From a checkpoint of a small transformer trained on Wikipedia: 6.1M parameters.
Each number is 500 + 40 x the weight over its row's rms, rounded and kept within 0 to 999. Layers, rows and columns count from 0. Numbers have three digits each. The size before them is the row's rms in percent of the matrix's.

# down: layer 9 MLP down (transposed), 1024x128, rms 0.0764, rows 145-169, columns 0-127
# up: layer 9 MLP up, 1024x128, rms 0.0888, rows 146-169, columns 0-127
down145 103:451463481498503463539561549518520439473589532486462511490444536450488558493536516459488459438502481562489461450594451481512464468518515487579449564474493508416503518503572458601530473451481482463446477483536472402569525480462532498502497514537479502512480538449510472512529496442544492425551485500508483530501555478469546471503489517498575594444538533477515473499488584493549535471477
up146 101:506432483473474543498466490540529503537459483510441414414571519519442572493510498568521447507415512536438492492461579426524531550484438569457546506512536514514563530451445500557527512535477555514459439505509454453456476531551471464503509526553468496427454448494472472506494460461486529539505581507455551500502488561550516502522484465486538554464480528520528513546553472474498500507600
down146 106:512533533466518497520495498502523477466482625467448485545559452518573452474495492476459508569517537529504490492590493475474508461507487499541481545527460485445530461434570486410572542475476423519486539504547513609501533466413516568511503456502583466542494486509561460536477500481517454566539493474422449548503500456440523467488447475503491496474539493550415508460472499485515505496493
up147 097:488519434466430546492494452528480509517500554504463517502490539478519507550520465455543590447498457485535476460423537542472546521489517527466534460500450483497500470479426426461552490446555574483497497538525447474587543477538525487470490509522456503517466461460472511529487498439570489549513466524574456474564511543590466501512479473461622600512517562536457511506449493501477432507523
down147 103:542501543503528487446527556532516514493459511446508465443515467528499510511497487546499429548505444509470501466539519465512480441464429461537519469542570479544506487460527612540492521558473414571532530440439544522439485480466486511500501474535478496499526402464553525510525566549456494524503576480402523445513533467493502461474515505530435417556513454473565482501577554510448533487484
up148 098:503454582488438521520564499513523452454460514464573461517513480546529520491578516445552591504510490494497456451429503520515481499462493444505433544499470497513514483510491512617567501474559557479466508530471551529489518389471544503585546553497530415535448534491494528475530534422506503523514523474517527440466492489453439563473530494534502480501461447539460476434542461505450518480469
down148 104:493521503535623507444456473489526493441525524484533548508495504467530400549475502499494488392496555486475450529529572425544501562516500573521537512434471578493490542518505495449440412449477478510495544589529439499506487551506502516511481509539478500523486486419513435512523556544471448478497515474548462406561518520539532536489498499463539495465457503488554453529447505535520464531486
up149 100:504513535574515519467475480533482533465415483482506551539479538450470501438458503499426526510509536508483529589481550477498525511516507486472591490481526516516548396490594494476486435471487558534477485492469499518516469452391501519505526451573446483482442487496496504457495453502506572546467465419501495570548547501494500513531535555536477599568410480492548458497535442479481525505518
down149 088:472498484411544488491532525493425552460555535513497562497496500506441432561488482487557513489496579456460482471463539505537524529484509446507419527493457481445421499537519502500494521470518495435451476522569486468528518552542511539510532461438551547530483494519548526517560537430495498513537424533591471436563435512474486478480447449500404472458545583490500528530479504550458513546542
up150 107:530429539458438456473530549562400596485474469483529461491505558549522477521521446407588526500501541511434560510485476526414530454487570446514528519534497489472479430546582498502468494477463495504459436436486522540441501493454483583502518525515453535427539519463511494545566468456507541487492486535530503470569544490491483486489476508547529518496492495493571442452472479505485480454525
down150 104:458502508509586514538489452517454523512470479502521486538491574477487496477434517582532544496505540446480537523441582529509565515545495536371479466532504513491547535513383464492484518439543522466508545490518407522509509490529499524504466479457575480469515479559518510518520460459449500508512424554559501497425412499456468470485485462540514526532540557490506487527529547506550507417438
up151 093:567478470441537458446557504512502493457489533570497546490504523542467509425523525391475480411455531500474507555555477528485506546502496527480494539494467500515512532530454452465553516594436482448522524503476511427543445543479530483469450498616521496543575453491499564409463518496414524514559549470454506506437457492526527503516495478426486479497536513502514454492543455534552489527511
down151 096:494515532567474532509577500522501462503501479483478532529505436480492541589480542549533521523500449537448472479580529492485451445507475509532490534479533494467526461455443579515547434420542513534548495460474491544465514443547505497506535503461474504445499455472489429613549457495596486464466485466520526562543455468489428479459507531514499489536437438506487497494523504593443455578457
up152 094:529446482438474459533467531457526524604515462497510503508471518566484514507517500581432516462473530559567487462530424457493506482515491511496459556526428487483488496537465533486451467502499498448492525453566483441502493590541448518521501402467564481521529463542600546495496519470557424475517493465486453506518474532498550525505466490537526532545378539563483530468506483576537514519536
down152 096:500445534568520493501548449432498447427391478445504485486512449487557480510443517452513499510467499456475497544530546388508460535508503491471474514481578480460565502475523516498550504543416551546510459557481523520511574491516539551538512529558531533483499554439467522436521567513507463526559460509494548434490534520457591455510488536484499527500487504479494442482455534421553524441481
up153 086:516517533551552467491512498505434524545516537536449547459443455480483520553467481507442567517532518462504510498491480437480568477566605482520610580557522575484516481489479504487514490454431478561545482485504508485495513431439524497506451502447472526511491500475448519472520487485506523507502527494462384543446383501444560539459557481495512482474539517527425533454440474515471508533496
down153 092:490541452510489520537476485447589432469523421454594528532492498507585450446492541452530481468532515503528488467587514521506467463428484545480483467487484436516472569527496496514535494494537506391430545493581419532522441584555472523521539496542489432469458456443542495478466472494521509521509472512589519519551584450500469466518450511496525490516484486495549484523526474470482537476505
up154 105:563508422459524473556541540500536481509605519466553602498507453534419492570489409474477528515540447509525527477499490488488486547487503517474487507517518496463447449488503557451520542512470602510517494515427530446529531545515508508531445427514471451499561391497521531500501549463527503536499556489519459448539545471573490464535501503532497468546501478448457531401508484474545518490535
down154 104:513533542574497462461536526472450550479468481547486473483478458501610517465475511567516485547500489428481451469496507528490467487474477481549535450440481554526529564527375568517477476491393409478495443494577511486508443512482556506541537571487492567474503516527499523498487508519492495430475511508479488513541565508429462491396506494468534528500479588474506514527533540477453511459520
up155 104:509470572486462504538483443489422465442494462491442482531475402482511496429494504507501536455453569466464513460521534525484502566496469504488467501487453481530479524456566521457491499526488595473537509471521505547568576448491494502565475566484496503498538505493619484448497533523476524384508504482590499516490466577525490500454479463507488513542467416492516479515492482447490577551571
down155 102:445567510517520475448525511523538490610525449512519505489546506592467445481505432487497481484553520508489550490455494512469517497495457500511504535358533563519472491477514451556532505473502444492488546508483395473486434531529501440523488459524483476499529540520418475527462489504507504593503511531539570496537547429487498586548459438506538541481495549537458500498538461504521407490465
up156 104:470436585448555542443481449512454512487504522446493494537452485460436507455525469528545503462441562490508470541510471539510444533499528550492518580528529499528554410561512496469500487501508506612513482486543562534393494449499518496508478494517461484521553486596483491545452412539531473466507555517473442450562475496432454485512509495600537530469494499470544517454510505502514457528520
down156 099:480523474488476538516525453525483521494595504531482428438504469485544539488499442508451466563597483509552524536485510494509542495464541466547462466508462537470457528498435575484547544472473455599496487480408549444487516455552431529435519533437486503500533480549504475523477525517446501476508457536471432486467470432494473511491495515512513499532549620568436469534475580547460492490514
up157 104:508487533436565549523523583458509532444492553543535493494487538426485441506474446506451477440538524526381490523491519441478550567503544494458496426500501436518562473496542501536479561478495496503440491495423530485533473494480488511561469465559553430548542464442523562501518530451433532531558514491485537575482464535464556490460507521517474504541497537415460514495462475509525461527569
down157 100:455572454542489493549526458496506493551526445467516481498445536557447516436498493531434505563439433501488497495487491496535465508462481513480495511457506555511507540412421536460483503504470539501513473506542533561523557472512559466414538548432514564506448482485471533521583452542505466524478525498471418517496483562570543483542547490519464422431533518543544447520450559448478471558553
up158 105:502439559479427490511407466448518523474532508514468540543513552536460558506529453521439559499455473432437578496540415469509550512532484572588446507552568521520516569525467544486531430516451510478544471465435498513513446514512448504470502545478503524486431443492566527515508529523528525463523499429512510508487480507517563509563574471555558488480489549429517442482490520461503492469495
down158 101:504553437502569510573543474508479468525498466498472471501524467482539547494493479544541507515570445512483489473481453490448498502520472503541469482476526470467554440484528483541478526504458501558522475582454462472469495496474539479523540469559494495489548554542459574491458463509445421500484500509490502538484610491477591546522517521508446514600463494565453486504366406501438562516477
up159 095:477488586531470553539489496484524479484438483462433497451461543441502492490526553494422400452527426544480503547515492457531514552564467493456482523556522463457582419503560519494488507508499522448536505464561542613489483482512530464531492485475508385453570472523471469474465479533473565506518502453461480440562512500539493525541541470477496528561506509503480481481513559436533455545505
down159 101:496595472534584388525483488497497462487503533541534563552529469465464481459510539499572544526461544500467508460472604522435509465514491537575504498465524558501480567572495461481510519513493455486455497509551435458501466484584429529562538471531503543542421545464484502457547509446498486511531478525485507478489471461467424477480432437589475461497477478521524484538491460514472521454486
up160 092:553527507449511506457505509535517494476529544565556481469369514459506460527470419538517489566580530528508520524481528470507564475533532489500465511526581521541456530532446506549515480488522487444502481508504553414535466506542490526509497432576489500443530418552557527522504467493495463498474558576522445423453541480519482574473502567529454435492485516515585504507535472456474451473523
down160 088:486435546562494479487495557415476500482507474441451509494547448528493523449492546480535486490421475510549543475519532507541519513497560565498521534539463509488500482445513504478474512421540540500497462528464471499468476476510447403520473540482500493548503596492477483542517523426517530560491477430559455536523563535469440508581523504526574534545491441434554485460542472413569474505422
up161 102:580512501482541511531478550521434436529488572537479525502462489440533456546538436535503517567509576496467516524564531487515470485470466457493530527471558490520561445461482587455512551530568541445532553511462469549476419438577490475407472480511510485532456484497444559499491478466515487445473530482502470505506537481532428484517510474578519500504434505436470517499548555432440504559491
down161 094:449525526545450510465541419443500540440495503529459506507459507482503533492592639449553498497481466487544537511503439531524444502491519567488444517518484448434506548533488494533469502578410481490526522430507538470540512563482528523544525509473547560505504484552496519502478499490464532474506523501460451512424502557489501480531514467475581537511493389423545478518448533448482439511506
up162 094:483495464477528532496502545518506464494542522486440519516566462484504541487490602485509530494472508498454486425443540471518513513461493484414642548519500529516478465541495525539491531519435494422497455515416481466469476491492477547472576488497495531441597489469543546455459516518495539469570479482437516497520509483490526522511497511445521487364521520477517441474538450481587487464561
down162 090:501494497492512476491456463522480542473508537472464561413455539499539505505497506546494470544526453552511482517515488513500454444525517470605377477464497399490508495484482462498561478544544409491547518456535507517494546389488520488549497474505461468536478579530469455537508488467501425571490513501493514518469548602542438498461454536451552525567535508541458548523496483500487517571480
up163 107:524437509523562536510480511531450456426496489470536518456484468502528485492492471494473494511545481428521432448484479452474542493521483410567551466451515533511470493504527593500481541475519571561526537512470442576433521431532510533498528490542582532547443530544555488506475503507478541569504500504532465446488516479582566500505495458580454504535474485420458479446451480523532410512444
down163 089:516423494530452510452558478564605502523502460490514523508536447497471493533575544529567545428568499481478555484519464588493492563461518494460478456536545507540440553450502545467482471477541488464491437497506476478499459557475471533515525483497439452544414497510522506598501509459544482447570517462470542444528511487531495479494465521502507450489508569432527495542508423530457526488409
up164 104:487487549484499482552533479557461478503495535491458482520521476593520453442490537449516522541441566486428500420474403536546554519575421475453438440519460497520534510487478416494485478535469492495513494507462515548469499466470515476480461442443544489528566549506484485548475513548471537474477454574494502480443472530542497560540529482448516485425534570561520513508539454547473463593473
down164 107:494493496521495546427492436425516499492475524554585506419483536455496470549477493559505462477548430501536544547478499523452547550477510460503497441510547451488490574537461514542503507389464542468478510543489513525584499530486472585506590472561439552516455519522510592505499474513482424524519524509480484543448437452475496465486437527538507522551443477490480508468433483461501564482503
up165 106:521521485530500481541460473525497499509418532550515447480518545506472528396438527428517454569509511500521522575489495493442536505533503488493462507549589512527512429514494494466537484477537577551494504494425563497538526462444451561496627450522509487414482462448496458513500500532525503526479473512512481493422490512462536478496521503538496540525508601464509468487467503456553429414444
down165 100:461508449572485487538572537470526504543531546526487492497514401531531430545588474441493504496451550479502565474511477489529482510569526473483456532486497426509478563475536541577496544532432509447505483500466518479485450474559477528536419461518540491534501504483405535469577516472506474420465537502521532544491502518423531492467521466443457442534514433539463573556510492458434482506490
up166 110:385479512518567498482443542487452483487452501552540477439532482542451470508501499524505547515487529516555489416471533568466538434430444485369520471517478511538515476552528507576497494508462520528490497487505555494438494481541452512481490541483471530563548462543505556484534427396553517484515543486520491470451473524531493497539429540505463570497535514469502532496452532567501443534549
down166 127:463506459538476460522463483472510550526439517449405494494452520479468535537550549541491432477548461460485481553546480459535581492511508513522527487629573464484527532499569494437466507540544447526488457506507571489600448478500499454537475492498507538499412517494551484476514556517421447545525487499495496604562479558479491510445533472528460466534455470511477500457503496464491545464472
up167 107:478486542484479568482464477462545493506457443511547448519461561496513456523499434528436528468506487501436507508537518572468569516392461485496490501531517525449509555555428500442527475418558506538525452448500561518481509429565548509538431508524500475550511554514463491537479535575545490453522535522591519508480513505459553535501451463477488595559504491477545450494494551523522524431464
down167 116:595461516436542488546534547529415495444525521526496477537516457549512471532404516458466491533561491481530540537493483437509505437600462488476563430507525440555554482501509544509543456517444448451481490469479460527390496495429487583463481576477498520501472512467533518505517547545493478493475498492440517504498508485450571491523537539553567465496486508494499518444497488567460444547498
up168 093:501432559487451514489459530512480486494506586499516538587513516525521577533566496533496457544506432536408532548468562523448541486544454468486433521459477502462560458478498514546457465475410480566479501489564450467510493526498526516490491464517503489462525502524462458499452436535475498460539482487469518490562545509489560537422539511469559398562500460508453516508442446511529548418478
down168 078:508513540531516503520455525547516575449569476487523449459493540497478498495547546533448505488496533518558488544518468427522519494402493439549518475479538457522524450479550486452562538583548519498474455488449525525441524517527517463574543484507536474567420469517466541450521578513448491423534526609519465489462463402454520515504496464428523501465485535457519508516503446500440466468537
up169 104:534512479490498461454534508544476557474507508517491440518521488491474439400522498540456501430490447510557513484427495504488514521510448501461518486425544532461493500549492550499486496508464483444514504452510557515477532516462608513529443428433507498486459426488487492495431604491502479545523524539473508405528506526541488591528508408568593480453450533511520518455489559542543520521524
down169 094:493517503532518568532502482518583516473458503469479452475497535477543608512512528449490539475531454516508446508505447469507600455538507493528492505535462493512437494407520538449532481529539554517551433455452461526466419514509463528500432472551455472482559525502514518516526482494523585520548431444498403533499461497427498599446473547459443503522486547523458546497477533509464518452497